Part of a small language model's weights.
Size: 15 layers, 2 heads of 128, vocabulary 2048, 12.9M parameters.
Architecture: LayerNorm before each block, normalized queries and keys.
Training: a variant of Muon for these matrices, 4640 steps.
Each number is 128 + 32 x the weight over the matrix's rms, rounded and kept within 0 to 255. Layers, rows and columns count from 0. Numbers have three digits each.

# o: layer 11 attention output (transposed), 256x256, rms 0.0478, rows 84-127, columns 128-255
# v: layer 11 attention value, 256x256, rms 0.0385, rows 85-127, columns 128-255
# q: layer 11 attention query, 256x256, rms 0.0385, rows 128-136, columns 128-255
# k: layer 11 attention key, 256x256, rms 0.0387, rows 128-136, columns 128-255
o84:034144133125145136136128124149106192114115128073106115167120087168158172130135159117152076125093121186159115158122128159140136136103167097161087125115146149131128137106103086117140136089114088144090122141152160054096117092144111107124132094071107134118097157145072136141129103137131135150158128133093113076104076124081137174147113132126177135114137084122107106113115193115188122122138
v85:138135130167123129118152092146148100082089122092170139128100104116147105205185135140153199118076149143112150134146122109132145150128183100109161074158152103126127095188153120171158096123160106114116089140129148141108108140137127160108172156107135079114121106207098135126110139155107118137100087159118143134152147187130165135127109106096109112127107092137164095112098086116160123144146
o85:118133158128099151140111107162125139161097111169155127126158214065194132161101118128112136111119145167102114101083101089118100114139131075132151110125080147131144132060146094171140176156162117163116113202157106118140102122145078169127106144121125151144142122129116113141087117116146133077100054130165149141129130134056127082080174125111106147139124181131140107134121146109135088152093
v86:119159086132083089145116114123143107127099130162094103181137137124106156154087083143151122157136031084146162119103126156128161136080070160154081109093167156147135175170123132142115090095161154127105103116119152085145121154044166125147081089092086118101174164119177105194165110135106038115139129103112181137109116110147147109129123118166115112056133135149092136144116138147103113157107
o86:106135129143096121139116106128125111072086153090115148113081156176159148059081120127149105142111111154109111190131101154127185152166058148146174103138129074163120127123129156154111122083141172130100148083138135121136146099072142093113136100105128151116090128120118130118139187161114104102104126148142077099088147129174131116139190058123132166151115113110189185147175125094126096169062
v87:111123098088096127136109163129127132121162158155128084145165138121106146133100125092106102086113152183132155178144144108130121119065089154127131071083081145103200105183154161108060126160093146163129123101145129140094165110128087127143128150177095150141109157140133201110110140041146140165092078127128093193082131138124113150158106144143143144135141088135122152126147080153130131158174
o87:140128068158128143068074166132171162125101157143133166119163149155120135131113127109128121140126123155145154151098142135179127121093063118128138128103125180103165115146121100085140165144119151158150094165058177172121133128143123138174172106076128140130157121078114151115118163122097068131171127113123152135077139129110192138106101142167113134138116125069163143130129083105153131175134
v88:165144133152119107125136110095135090084143119165191146174178141152080113186084125105119123101156080127123166138150074137106092118150085142139068158152106153118117138146127085113146096140168172142136095095090099110113097089144180115134128114148147161089118104138158111110122068098132145113187094100130123180170090119143093117069146127146073126192084093145134134166083136134185160108129
o88:124130118149129147133106096125139161106092165110141150136129079092139105080150098154117127138157109146135161105137171094119138147146086137114106140120129098166139115135099137118147127136124180114101104144149112137156138130137175098129161153092120089080154071162088131122116125145148135172141109153138146143111059084101162101103076082123111177081136139182148192142131107156109095116134
v89:108145106137108104167066146118121150140147094146157148180130122160090139114162133105142133114141146106114118154108146077137157151111118134168158107120148130100174109113125118142117163138154132105068118165122201113173133113106111133171138139086141122137144169085104098120200129081155124091111159104127114085132179126096192141103161102101115166091121098074156159100148142097165126116110
o89:148138130098112135161084157121144138164131104108146105123135106095173149083162166108096117139117111093149153114129125169117137141126122088124116149130139126073180149069160130166123124086087119127111105179177129108108134132109122104172146130143128100077140107127141088164132150078213116118127186090128127189138128131171130151130115108144094100120117111114088093107078154102101130134115
v90:130180150152155122097050101158123099145123129093105182110112134179112077129177102164168144125101117094102080097128123178071166132078151141132116139123101155131160081150162156148192118181129200087128139133118099108144122097090123149124147151082157126119114118170146109178151118103127165084127117124153125088162135140125141097189158124147133161115108156134116125129135125123115158135102
o90:125146163061087140132117133113117116130086171151105109142095116143128125171166111134052178147136140082090111099101111118119146114143108084176115148129172145090132169097149113098151114161135149137103146059194107125138135153079111140098183153152123095143135119132122130121117150125160125082159076120119112139121156126115143117098174112096139098108096160104104122138122094128113160182131
v91:139117073140152187144113111160135114183188105094103096121118133106094153146120124119122128180106115134111101148170172200112110146080138117178127146144114142161134136136095143128150119090086107120144090076115167122120103153139089121133082110125181134126129129107167143143182148181120141107100124087147172118086134124132095145120130108087116156157059091145109071130149149134119138116127
o91:145125151101116144138157142144139136142149132135159167090173173132128096138119122107131105062089129153103138128167170192136156097130154132107139178121115139113162128112102124087129115162136120106157182131159152165144146122143143119101108130130132137128122096083144114086092127091186107109160112178119105075095145101125127126083124103061087090135069092131093153160125147127103130085142
v92:121135158106095143149133091142102113155081127084168102144097141131148156166096151133131124140150100145073137128132171142059182126090130103117115160143103114077166125131176092122128106129062122178162152216123125134109087135168169132088147149083103105130092136155156105131115141131149101138120157128131107123197138128122119142145143115094152129071193067097163111111157182114139093117119
o92:125130159109121110145121063161163068113156106131129138105150165081119118131070149135111152131133129115136087141079094120108155110050136072115187077084132117128192151137108134161192105119140159144153201192114128076114090143142116120137153116131127183104073172154166137096144108153114127089108088160172135132122114152129116132083070138137127097135117146104134174130142111146152137139103
v93:124120159165131134138097123075111119073163109124171121118181142133164137058114137159131167194063143106161116116108085129122112092141096105185075111147187147096136116112115114179190107140131131143122144148121108199152119148153115204142114141084141141134056189130152110125108147139173105192111138139111191143101145109115149125090130099167104129119135073120168120131132117105170142102106
o93:095111189101124118165105049116102150170113144130160109089159122131234132105061109082116156069098118119108126160107185145099097164152100097158118138125099123075086078177134130151152141098127155135114085136161081152118105149059098152085146121107085149060134114129116152149098113158100084161086101134108150172148168145138097158135137099153143152135150140060134150090051114136126134140146
v94:085064189118141127134107147161110137208134127092086191104123098132093107164078101154079121120091141150165163145134172159132081183146155146115151111185129175118120165101152123175160074135124073148144135086163164100065159113165122082178149159103122152124086119195135125114092160142099138161136170118134148107134129163124103101149125152115121119139115109174145133121164128119094161169120
o94:104132124150138180119180127168156123103159132154100127144159136185059091133131066142153135138078167150117076101088184105154120122116148153061132109143144145101142138089144131120115088158160152149149076200129135111120129110153066121144110154131080081144118139113129152145149117101111140131100089183097132087062114140115142106094065127149103156176130107087082154144125121204168129158124
v95:145170132116141153136142146122119100129108135168132137122047126097153151055163163142106162115200120152157177111139093134133077173099128133145109138162121097138106123126144099089172101128093113137144118141112127106136126140145107134139113193056121075131067153135110122131142120128142100136104181094091055173134167133130146157153148144115138108124148158112173159112153132129138082130124
o95:143109112117105127144103138117114121152146095130121150128160071132101122154151146099134151120152096104120113149089126104122127137143167075100146129142132133109115141085123140135093209092126143103143144153096085126098145175100135152101092131132120111122104156124156119110142148167149112140110112160175140066153131148059194139120049133185170125103137146123115184105132108122121142135096
v96:124127109149156147117091154103115123109192132173159102143093134131146108111155144121127123158094148112119136140163144148118096154150136089140125136158116134092118107195122111113104106115110115129155092128106143122080155152158106188135102154128078139124098106110130137107149081150118077092121094133127073101118105148132190111096114127132148138118142122119112092118148095140114182142152
o96:163129122191171141112098111139134084128151133101133192141179144173124147136106080155154175130137119140160158142158116127123148151122153154181112168073062097110079138128125152095083086089093181134097108175120132153109116192108119115122203136095094158131130098126133137124116131118126085130141103137097138131109151151108145084116161125126127150164164142123116091143108115118099127102173
v97:094135129091122179116137101135139140131144159159164124091124109147147133133172113089165119145165165110165136162091117182134072142121168107142132116165153096142134125105021141063100175110132094148079091127150076136182103099155114120087139110164147143116123060132099124141115104104174131148200122155124142174139152105110121143108132139090084148166131084161127056096151090102132114162137
o97:164127140127099105172099087111095119133125135174181127085148122130093115095133097135152157108185141097130140117138121112122121148146209107146155166134068107109111098104133155133127129186137098147151077138112211128094140087161087164082190147123106157161196092106042107107070096134153101134131178132149130135115139176096132128147136165098173074163085102154160086120131137117130133169126
v98:106110122140202150101113097170140132154174163166147141166148148094097071171110093201131120161106092135094136091089133118120128143189179090116170135111134087131132111115149148125059123182148162098161166094144100186119176074148139108109149144137090154106139110144165135142150130097166136128167118101090168102116140107132188124124100170126138142130134130180139089122121124115107102199134
o98:119124081140141151129119129113139102150115156155184128094133152104122139148126137122115143193138105162112122169126081115142107126122134149091132163092168101119108152109106121142101097135144170154108079100120133159096129090152122158110150095183096092124201068115115181116104142117064210148133110074108119149146144100140142117084101124126110088156174148196133138145104137148086161118121
v99:122112103136130143109138150106130146088082093176139123149140105146133164107151138142151207085140122133164111166100125104160140078128137103205146114122107047165121120091075128150101125064159151151186117129149130208125107096064074194121115121137156195138112126178167150164080162079203127135152095065214120151103081134106137086075127122118118127136128181114103130120133077119126088101111
o99:082097115152119117125117139138133128141074113119147126098120142122167127109186100124145131095112086093100156126138087134097143135192149129167122142130103102118140117150086105144153105152089137091111113098152107182133094116103099103148129136098065078122189148145070127104108092134167149152125192085142118135121137142148101125140186179145099096125095151110166099110125143175147130105151
v100:148124117132201100085090102176097112179139153075136122082150103118169101162096124167089126158126084105096116152120109132116123118130098114120105143108123165107127135159081105155116143171110114131076068097135139131132091163154130105142140115081122165101131108151152121137120129145120172100085126203121158119103106072114137097114138130135101181169099114135149191171167163102129116135178
o100:118101155095141148080127148134104119091138184129180118133125140117115102150108121138113128111124103175144152140109188141110133116043147088098118154119178162093115112160104117109147127182155154134136109148120179156092131176155113124118115111130088137115123109166132126130130136118127156126071097143103148048137147055193130093137145158129116127162102101138103185157131148139149139164120
v101:075131099107111176159110121156115173091162126131087119081114138116144102125134135197164092144114130158126115150218143133074164100139133103103131165125139129145095204169124115096138093112162135124110053105163108145166126097080143121137179166110100167110144151082108080202096146094099099110136122128143140085153064131149123150165098126146109072108107097154150185117124140176130142090182
o101:097146106086163158095118149190096135144150097166088180199118148126103128113097132111107105128132103131132171108144128152107118113091102092153145077115086081170087156136128095096131131160173119113126119108148181086100124133154123229055147100113098143113089157103115092103100098098068134131092125161094115163163118084128146132121125103108148144124123157154163130144069171120146127131099
v102:096097143133126165152115159132152092140091140086129112067107080178074154138105092098106109094165166080119084164091123125140158103198160129133130076161125140164177094073155174111146083133108115143148071108090166122149133141117065114173133136121144158146108159162126185085133087146182136114150133094099128084120120137175138111118088133077100115172156108140117128146175114188123075125129
o102:129148110142100141195125106081109155118121141149099114150156084111116157117119160136108131085146186115150113118109099158117200142150144115187136133148133127153135112118100117132147083160104081103153135135121115124095124162175128080133119178122113089135140132104124147138173108140110105165175142093148112126069143109183131116131114135118094141128119116068150115091153193131126054146123
v103:165116162145109078141152091119115160143106157101101113114135101129158129087092136105156161123113140125154164121074106085117142111126016111123088110110117139162152180129108152126135066156150207122133095091143133134032150164089113113112156143163122123091156141113137159096132139133104130131087140102098129158079074089135101128152103118128118115111126133128162125140128095156125095163156
o103:125179133109111145096111124122142157087136177075112125150093126161113129136101148095119105093125076086127137153140155148115131090091103144125123101075174180141126103104134091132120120157111160112110099113080152147125141133132078119131094114108158124117139152092089108160152106126104109209120102136199060094092154099117155139155153129118111167096107095132173145140154146087141138123149
v104:119109139112129133136132128151158140147100088127060120121147130063123142151088094103088113140111090108106120107136147160146104140144115140090173112109134172121154141125132148149119113100097131125088169147160074116131093155165176162062117179182149101189140180108188142115139153178076108144114111110122137188158115129119080056141137118150113118132143139170094171134074145147108135128166
o104:083108093127147083133161120137200121092124197113104119130139163195118075143093112105109114144123153215126089136122130144136082144124139137057149139192108142178142139118133098095128125131139125105170155089129099155145127141134169060133146128174151084162112132114154162109120117135099128127103146127139123122101152135159127108186157119139153138135139140172117185102173084138108167165111
v105:128147167140126087139139145108163125112145176173093154153109120146143181134096119129167133131116097069140100145097180137087095102128147158091113129128118103124108122089109171128144127111148131114096100132181111118129094106151140123103199150110118177135177104194106127106127184095149154098145079164152128109132132096129082132159138116171164123100150063098163140148131120112125106122078
o105:052164084132128098109114139140117174110109154161134132138131126131157115072200124094115132178175159084094124134074124152094158141099003100110130076102127123126120100132122135111127177171140115137147156139121118134194091149128126105115141132196100128106144084173071115118112112149172147130147102071112166111138100096120085107141162180123135073123114100088135111203102130167171164163139
v106:132113147127170128168098133104117113142083122138142130088117143126102159118122138156113153156179157106124117135143119113181082137097104108120094135126119122149138155119116128131115154165071118210140136148133106142119166123097116119161143087135130114136160141171154135142091142147118134130161142100156181159131136132165118133166071116096107127142114145142139080125088120134061110123146
o106:133127119118091125151124110136096082139111132144120089111109127129124122158112122117118116131138165144120117209165106137173119119157190160166097169166120114119077110159124147152155143131093079120102116122127152084085120087116114111110126183116063108155131131075129130098122123092107131105149110119182147127117138166140120142098115148124171143159169090131117148096165159136129147129142
v107:118108124122130080066153095199093147157133124104140136097155157143136141082089119170139170096127167138132103136100114171099093145113175139073128131183141189166103139111145080112138093175089130130168137126155126095113077125172077093119154117068074111161138163137159120134100143147144107165104153130126142163143109127190142119100138166133117125177114144123110150119146149079084103141139
o107:071171126130120129071155127129117108086131160117126108097153132174152131136152084198159203109136106103093100149063152104132134159121139093146118126120123096088176106162095133124181080193154161110111129100118143138136080130159112083156100118117125096136108115145087121106121162132103130120123078186149123090147152155132115152140095150153129168115107188172120136122130111120175138167089
v108:125095083140159140145124108128130120125107093100112165185185131152145096079111125094085112106111076166101174133076065145105167144137126128121147135121134139159095163153116114160152115174154125151109081096168156135100100185124076115175158148191128151141062081145162105082131135121126121165153236097170117148112169159138119108120151093132148161153110112132127187142118158104101104143126
o108:152115093134090084123162131141109156141121120110171109171144127132151086114090136163163123140118094128099111134141163097130138128146102140121117153109185152126123146090130137144130169182082182176158116120143147117075079185077123114108081115137113113104086118146214161110196104117127091180113164168151103091073128096130172066107091056163082157116093139148076131114095118154117102135181
v109:090150161111131154147172100121164151102179139101156170139118111147132122160107107107145088143109105100098137141154073110139088090196088143142106122129190137117188183116107175149108169152115101167109166067170074119066132108095129127128117090151139131137107174132092125112102098180164145148100118143161134179080097115174095124174108149141112174103074123131100142155113107112133144204112
o109:164167160120136120126169151159135187148194161141111138119111131175099101087116128084106151147128130112074110107157130142165181141103116179177101165128163123123114062128131144143127141126140145164120106112072123143161113137140163152136087139113125125135156136089096144159138068189096097160109112122129130126073112116147144118093106140111115142123174084086128119140143113099167179157146
v110:169102142104161141130147117123129144153134125093129159160123157118118118094168091150148107112097090125140152109121113093118133122120140132099087101132119113116105123128119138134091144109099124140151094134155182167083146107106147127156126108132117106129115164139127117114141169144129136153091123074175117112113135129136161098141148155080138107131128103146126190076085123116164110145094
o110:107173110119168130107125045151156178124150074151175133136106128158106093119153102128092146161156104125112144123085137149102141106095113127113090139120128143145152125146143132147109129141143167092122120159115117188137162145114121142162111103082105113123118126108110128114132127120126118069092114079142139135109090129085108151146089146146102133123119106085118120157120139127137102138117
v111:166105170166160077189147123139159122132129146122116089110132123172103133092078149110122135139112140132171096097114144121106160110164118194175127123162102087117121162124070116136128173129090130141132090162114099162170157149144099085136144101165114168147139073098067149155091111134052141095125160125151143105096125135131146101194104092160116113135126119118131124112132115121153151181138
o111:135124137170137139144147115137142198122104144181139147102097085133126148089145160182173118126171130120122123105151113148095089113141163112099049151137094165132120163110075157130082110117127097099096134149138151156142114164141144097148120091068112130139113151129122107176142117138149164145141122149172134074161153090114114086113104145138122162113108093150115081144114184136130127108119
v112:133062069102125146146136130087124109122126169152107133134143122127106150140124149136213160149126141153176169135118130110106129104087121070098090083154130141128112145161121123111128135091157124166142115146122115164180104081139113118053131159114101093160157109106122105119091155096139133156087174125158139134113146146099163155124094109106157153142093111175144156126149111142126186098125
o112:121134077135164128114140078068137132140117102150138145123101172134155127101130137135127153117211161118188117100151115117147104125137072122093150105158119083078128151169107138148098189110168121096143142123101170170109122133069143116136140098186109173093106176144113113141120164131144134137105122160124138129129121158103112143065138141130105134116090163079100091091124110077116137107132
v113:078161097104089116123117191113061116089125126127099095123128132123143095188121148108141106168123117149207157159130145141148154113160138156152146104130082079072134180125163103141118109121174140131102168133136185104086140141094098114108141146094135124116061103084124167151116145109216146134094140147115125127126128138128059168168141161085156168151147121112121116097198123120101076171139
o113:154118108141127101082126131112120142104126115104172082121085098111138111094164185110170168090070125095165103128125143098138122169091161147108174152112135139102127121141129070162099178087132162104185118158114154143140109116119123128130103120157189123106079111186143106150119154105166143131142099117151114077093144126140170134152082138143109112135146161090145138144104131172090091116096
v114:128060156112135147108142113139175094131068094184105165185114143112150168157098092152141131128110114120123126143133147118136098140134128112145111151120143074129153100117157187122158112146078121155109134125129085108106147091169128115073122132112138150110107121145140133101150129105096159156140145138154161172178096090204139202154156116136148168129102137128136128176155114119123146157112
o114:053085144097113088131161144154120097149118127166116132063145116132097114131169118127104118177163199157168103115083141110136134113174100103142162077100151132135179119156165163139124124132156154160160161129090107124131105090097115121126126130115119134154167198100103182102120140075139095150137077138095104084087105137120101117071178108122130154151123165172166103124139132203155151134117
v115:125121151096131144133150132154184095094146121144159085134121166115166161146129108119147144189103117163128143146132123146100144156127109126136151157137115162113098082145188093164108097101156072104156122176103144095161159159122132092076147130147153136094088085151119139098081148124155150078143134157082137110075138118120102142083123154099124141079128127115106118080123132086134160103068
o115:130141155146145127097131100125137113090102116166153109107127112098167147143161093150174080109126116123120089123109158085115143146125164122065164116092076150100125197100131133107086112152181158135133142154121146167122113140129155145144130136124161169140125104143096133154117126146122128161160099180147123104122111169149078136109143162128088099159099149085131111127150163154098120136130
v116:171117150103097110147133141153210088111122156194099120107146112074151133118057121090095108171150155093114166133106140132152148179143076181148140145188092150088121132148085172115124135128123123121209122167107146134119129104113156137137117089120096159079093149085118105089107128158120107089155155181144141089076133148054109125113137104036080167133112131105135121136136106119168114113111
o116:106104200107146108169108091107185136098107129153169099104130093119112189084173121110172097119133121175165126170112141135137108127149151162109115151089141185124153183130087234138186090133112126124113128153094096160131122164075093121154127111100098192079069128117117122140121135104154117168117110136110112112109092106132080115162114097125125182165142077110124093127184113108172105137125
v117:121124154149139132131145180143133106107167186140197139158088099105087122132134092157123115155095076143134121160090124147141093109150116100144125105109147138112110093173131101153107157077142136157136095157110107097109091112161092147203086136152116115124102121148105148111145144147127114106135151151114125159122180133142186113097158146108170176097121124107089083144108094081088180106100
o117:117130128152103112146174089166122166142140156058142149081151099132188123136119117150165095141091130105094124108173090162146183164129137160116109147140097136118137106102122090103093158087135130170109132171097163127104102130120140125126106147139116087130130061119158132144140167136120162139119137103165173112105140142096167116066171137116118131107152107124138138104137136121104105098109
v118:179132155165149199170102126122178160111165137086095122044128112113106138090114137146053125140115178149171090181076170176127098131147111146121115147167129060113079142118111118150081094125098142042138098157130126132137188116133116064117131137160110117127130110122123125143122125045112153103104135170166125148140112130156122127133129170094131139144090183136165105111173137130158085147129
o118:171151169110170131127141114167146129114147140129162112114150044142069110120104180162112095117175167072158052147076157147132112108166134118110091168122072121149115171128105147129127144122140113101111095125097137134112123159122120145129116113121081072157168081128115158138091162131145121150126166105144111152102173119134115098121108116133119101078176176128081092127144128124171142094103
v119:168122113114130175089126121057155139155142090172079120088134117116145152139081149144149145170072143112109159083138142199124092146133174156150101106186134115135125121170148150176120085073107172139165081064130126101150108056157079135133154110089150158147149086125118132111132089162160171183141151116165097118129154136165127085134121134073091154125182098094078166148180146107140128158108
o119:132118134082154146186147109119076179110115124130117185102158128165160169076126102141122132128133145150101098075137144111128172119169126139131054100094074127103119093154120107139095091094120115089152100085078154131159080177096135095139156135150115114176137148149146134102105168126126154109144106131082099060156061102128165162125137103101134178127150151060130125152111132179187163124130
v120:124119153118111134151129076138098172137112160155125135102146113101126068133133151101077111117107146135153066173136127103136132083153103157141084136091153097069142134093142118177136175170096125145094157167115124126152178111052076182129100110122133153153144150144102173117163123126095137070095178186135098106113082182174126137171141106145103110137110179134084187173129101129096139150129
o120:191103114152161183158177144142125115176121142128083122166092067169087140124113138100086105091092114135165118142156126158110136101125160151127089161110181116155138135163122141085109149105139115127087155167154130084105094126085122067137093136114133105141099186149160138149127148096104112148146155080139178149108118134131130145189150130086177117135137108080137119121185139137155174160145
v121:094133111126101194139114121176115190156104117123109145106142154133141132066141121146147097121103169120150177116101126150160132130140172078174127136087119077148085124146086136099146127130175118066177134147074103135178111137123102074104103154124142126112195118141192168094139091158116116165114118120128137184135122156115085127132125114124100114126135110094099140129085115148129147083126
o121:132174127173095133188142126111118151112135125042136076123132131134103114121129140171101122090125124159127142157164102098183153077109119095142161127098061142142122122179054061122114086132149144103116177120132110150156123124104168121120171120090116119121129101134085127189134182156094151109169213177115077131118085148139110134131147160123146111126122139183128115154101134155130130092113
v122:131100112088110121187143112089173100082086105121111149135143145155139144108116111121136161109127133165106121161065137158092123102106146113099162161118135148113139157101144164126157132160130139126086133164151114157118131145129130091105192129149094158080067149124136117147118104136144131157083108147107123092158169151143107137128107147080131124136153125115147069143139141133124146116105
o122:149123108154128122129147129162139119086123060122110136120121132144094148135117129130117114139114181077152094134120110121138108136117133082077133072148168109166137119119115160161137124167119125147129114162166132166109109107160051167170150108088098112118086136156126175152174073118129109147081055163125174126117151147140112125153104125128125166103095104094155096112116107120134148158139
v123:093173134147124170199179099124155159117126141165113106133160133147169146125053115137080097097119106165141136159093093183116130160134128151114130121140103119174153164148090130109148153095106069146130150124112113131116123059102110114125078133151106129124163201108163100150108125125090117188144134112138105177148131144112165124142127121129132170115153125131169169111131127129141127105129
o123:146121148162133126134111117168164130129134137145104104090116140132069123076080115118108073132134145096131106130108158144142094116121167099100122121172162116123114138057123145133151118131118129142091110116102117116140150120094095167175148081124159136135123102065078117128158142109088040121145201171090163113173119110083153103106105105126098158143108115162153157136118112109133141142128
v124:166097137089141160152098129111099197135045091087116123128111120120192138119130191155106164100088146123143120160142141144144104138153081148123161098128120115145128091139153135107097105124144126104076122157154124142110141174161141114099153118118163116126175157127137143171161119141155126110109128151129146148147102052131135097142093114100142104130155122137112169153101078168090114133117
o124:104140172163118142171132109177106175116118117130119138176085106120119124176082158099080074144102106156189140113107104122157162132073106123134106082116115144134170109170154114119094116153104089107154147055160145076163119074149088089114087145151128130148153131141132104116144115117168154123104134117160088146124132152132115136124180152099161134128103113156125092169167121125131153126133
v125:153160135103063075147117180133165141103137038143118112139116149147144060098133161118114108086126152131193094112094089148167176151102140079140127148170083148102148144162088149119142150124105125093110163092203119139149113135158110154148147210120132152109095144067178081164115149116130083101116120189044112112074124128188126169167124132165070165093093128121160149115149159094112079111118
o125:099116200119089145098141185188134196133124079095095158105136151095108151086164161071139107133153103122134131154143156109109073132059119116170120160146129138049117124070164102132144141143159107102145145128075130091102082129096132109088214135076181139110104162120139091107158092139118094105081133150166138093148132099188123154159083083134093173110105120133152090130070124132149132106070
v126:112144070101142132097157137152142120138163116113109089214141123147117158099147116155092148121102141099109145144151140146107145160137067109112113142141084134124103127119104136082131078110142111100057078132114087140135130104115102106129147086122149097095180133124147109170134132168163118124155089099146154097111126147074137116106143151127124103147097150143107165193172151144127063103166
o126:115132180106120157089097121137169080084123128135156149144149142155096179137167155156119101079147077132115108130164163070149144138129117081186163108141125131150127176095171174126069158102145130092094111089154137122105127143131129117136114139125081138144149117119098160089203106101167139131121138140130128141122132108154137111156097140127188098122140156127121118175125094093142145115147
v127:136114193123130061132173115186145136129161127130093095095119107166114067183146106147162127098153060137127099129140119158158144138137154129171111166158068109083137151127129145108145098134111126132074148116129112149172149114165121135147162147122151177111141084125121129119106196086169139137105068131057115123152112148078140146129138117148157089145091126134127115132145080183131188152130
o127:158114121121124166124130171164147178153153127145132140141167156117122102134117110136111070106116134107145158168147105111080078156117127121126134088119107125098162129130140120123145176134156148150106091122081139146107132097117144117131182116084122097074115143166099151165099136138107168100116100136104135148125088123143117089080086154130090117100083120123147166143121109155138126105092
q128:152163243093177055202066145066123173071098181138255151216124041183119150114146097103166121177222220173078079114038118062010159163203196138201144161171114201105064165117165184096148167053114154071109073126132096074082073117135132103077166141000163173128114143109146174105101110149101173083069234039068118105133021169191176132158049086145141038098066074127000057177142212048127115138115
k128:105130128151128150167115108131136128161161149131122159141159086105116154167116120129106110151148145182141096118118147128156138120122151107122145098158168156109109132130105135139110143143123126112147083112139092126107154119087131137142148116136165139159137090136113118097122117119143129107124151079105161139140127123108138113125105136128132118109165146156127151155157121140120084119135
q129:124164184105116124124134188143116159139157106149184127180111089155100135091132107120153147158155156157065133100095149125094160165142139099155138126152092148167106153110111156050132176108127153127127105127161118127109099138126164093098124101022127157118163103143110191129133137124113100086123165106090156122149070094138102108177073100116123064066138117109042093125167162154133132101136
k129:139100170215170113178135126100114144115098139127138131100100069098106098119138151126130111109084110140129138165120143077069172139090107159142109112151127131148121188110136154127137136122104099099104109101141136130103180144190150117146136133118142146138069178170162160107180142207061175124191104125122115075126127089129153109132120146112109150173133109109145167149129183130110124158075
q130:133150133126111127135140099093121102141148114117158128108141148167151148129133158095123105139133094109085133130158127120144123154112104141136127103125105112104111141121148097086131158154101143107158109153127118178114112127114171091089134123124160130121120133127108142121134179120119161079089159114163129152167106105130106142149128097129097117094151107164105131106151126134094158090155
k130:125116119096151180129115126128082118144137141136134120141135173135141106090101138133123117112102081136075153172154127157186121127147138149159147166155102116106131122145136140136110131124126117114094179171049099146112092113106142151106139129145118132151122104108138089116123170119124121106128128145087131105077125104141120120155127121147165155133147146122154140102089133080177125127100
q131:153088086152131146066168055152163088159041077113013130000146193078132169184124125168114140056070081124169116136182118190224103147111148131063097116066125073093151082162103123191103085122159132178138172124108179153153167142110136149133119136255129117146149150179136086144104106141116085158137077192126121131123187133080077116063215130124097226170143156126255199072092089148146125110124
k131:154110090144113115133134143170138144116099135119104121176118132122140139136124146114151165094133094033125138117193160128088131155122145119154131122135116110145166131135120131136132089082139121108071144150140117141141117134135141108144114103125111114108157131128132082163139114072143154137116119170175128180100129114128135148166152099125117135130123143144147158080111157097115143112105
q132:143226171122122131157028119174151147109138153120175112114150025059076138173094132197139177145132187153133110075070145076106132131128155090163105179170154191193129145106161215128152129088133104125147112079184113027148160172139099148086158109089163184123146117137122186099148125151068148190163070119143032059071081118109225138120025143120221089091222166045046071098120159121124135215063
k132:118157146120139134124122090118153138121139132147121160088129141112097138121104116120124109118139120145112123103114120099124120110154106114064119128137141117119126094097151136075170178157129146124155093149167141094152135132112105143087142123110147143126100197133117179145132114150137107132140127116141174128167126139084121128139146118144105104108111130135108109154168109164144090147143
q133:087126164074138088158126140090176185111165114114173140206158109169089104104191114121144087136133151136095120075090102105123136143173142109139146077139097125145102177085097122124109149151109137121125106146153139091098094132105151108067127142058088161129135155115127146107149126124124143108103195133136104135160045123178166131113125161133114081104132098127042088128154120142114092161143
k133:117154125135132146104132165130129130135161135111148130110112125094139128147109108117108159126126127161116129132091128163144128150137128133122158141144140140129119139141134113110175119113102126148138101131133164145105110135158122134140113128131165104133119109156138144102140114129144136115104132139106147083154156141125128116082134128118143136147144134133116137142102124115142127121115
q134:158150167114159098152041076131110133099131138082131132135107071109089122134144136188116155176124153154170086131073188099106128074157096098165121159147191120146128113137163199159154146087180071148140086097143101065143163142168086106120097141145176180130104096089087188139082114103168089218139106079152121092084158147128141111135059115126168118162147177105067134167103111155099141109109
k134:078149119137139140128116127126134122158131185129142210137162144099123147147092132110124127147117112106122134143106143162126142142143136104133123147180135116146125110134092154156122147158120127126138060126192164132151111125130146164119103137143161069157120170133124121125168108093089170129114115100116153155131119145096142104117144107123144111111108163128112159115168128113118113122121
q135:127131156099167081158088141079161132116116118132144154157155145130107153108189169093098099158162178109127091110104128101122146175174138117138120100130118100111102154065104164148133153145133131096122149178128106134100135125103130136124163134070085101109126121109107143101151145112083174090114180159116077163131093091120148132111132134119183102098097134095087122148163140105104109177135
k135:127135115149117152104133150149143098115150136110144114112114139110160136100108110116110133124127144187140138143119141114137108147118133156162130152102116143125134134159134143118137127147136116152157111113116122121097131084149135124137111131127139112143137108161149117137117109112121135121111114087113120133137140123166159127100114170130133120156133148170139122142111103126157142117158
q136:150143134163099123116174113125115115114129133141126138090129121094176117117101135120141135106070093168147150129158080146112101090106121143110097162096151140152109085170158118162153108108142154170152078062103159110121117151111103155123132090165177148134144115133161144155160127110163171131152097094101176111148136139128115151185122128117123132150128142134154145134112145093127115110112
k136:110127154132147133133124109119154121126112119127119143121137104094082152144147119134130133137156103080129122118083135140122140127164098122103145125147134109123094142144134112114115137130146128116123123127154115125103146132144126119124124147129096159162123145146136117122127132131116080119143118130130132121136135124101147156131106101178079117105142132125157107103106120151115141141147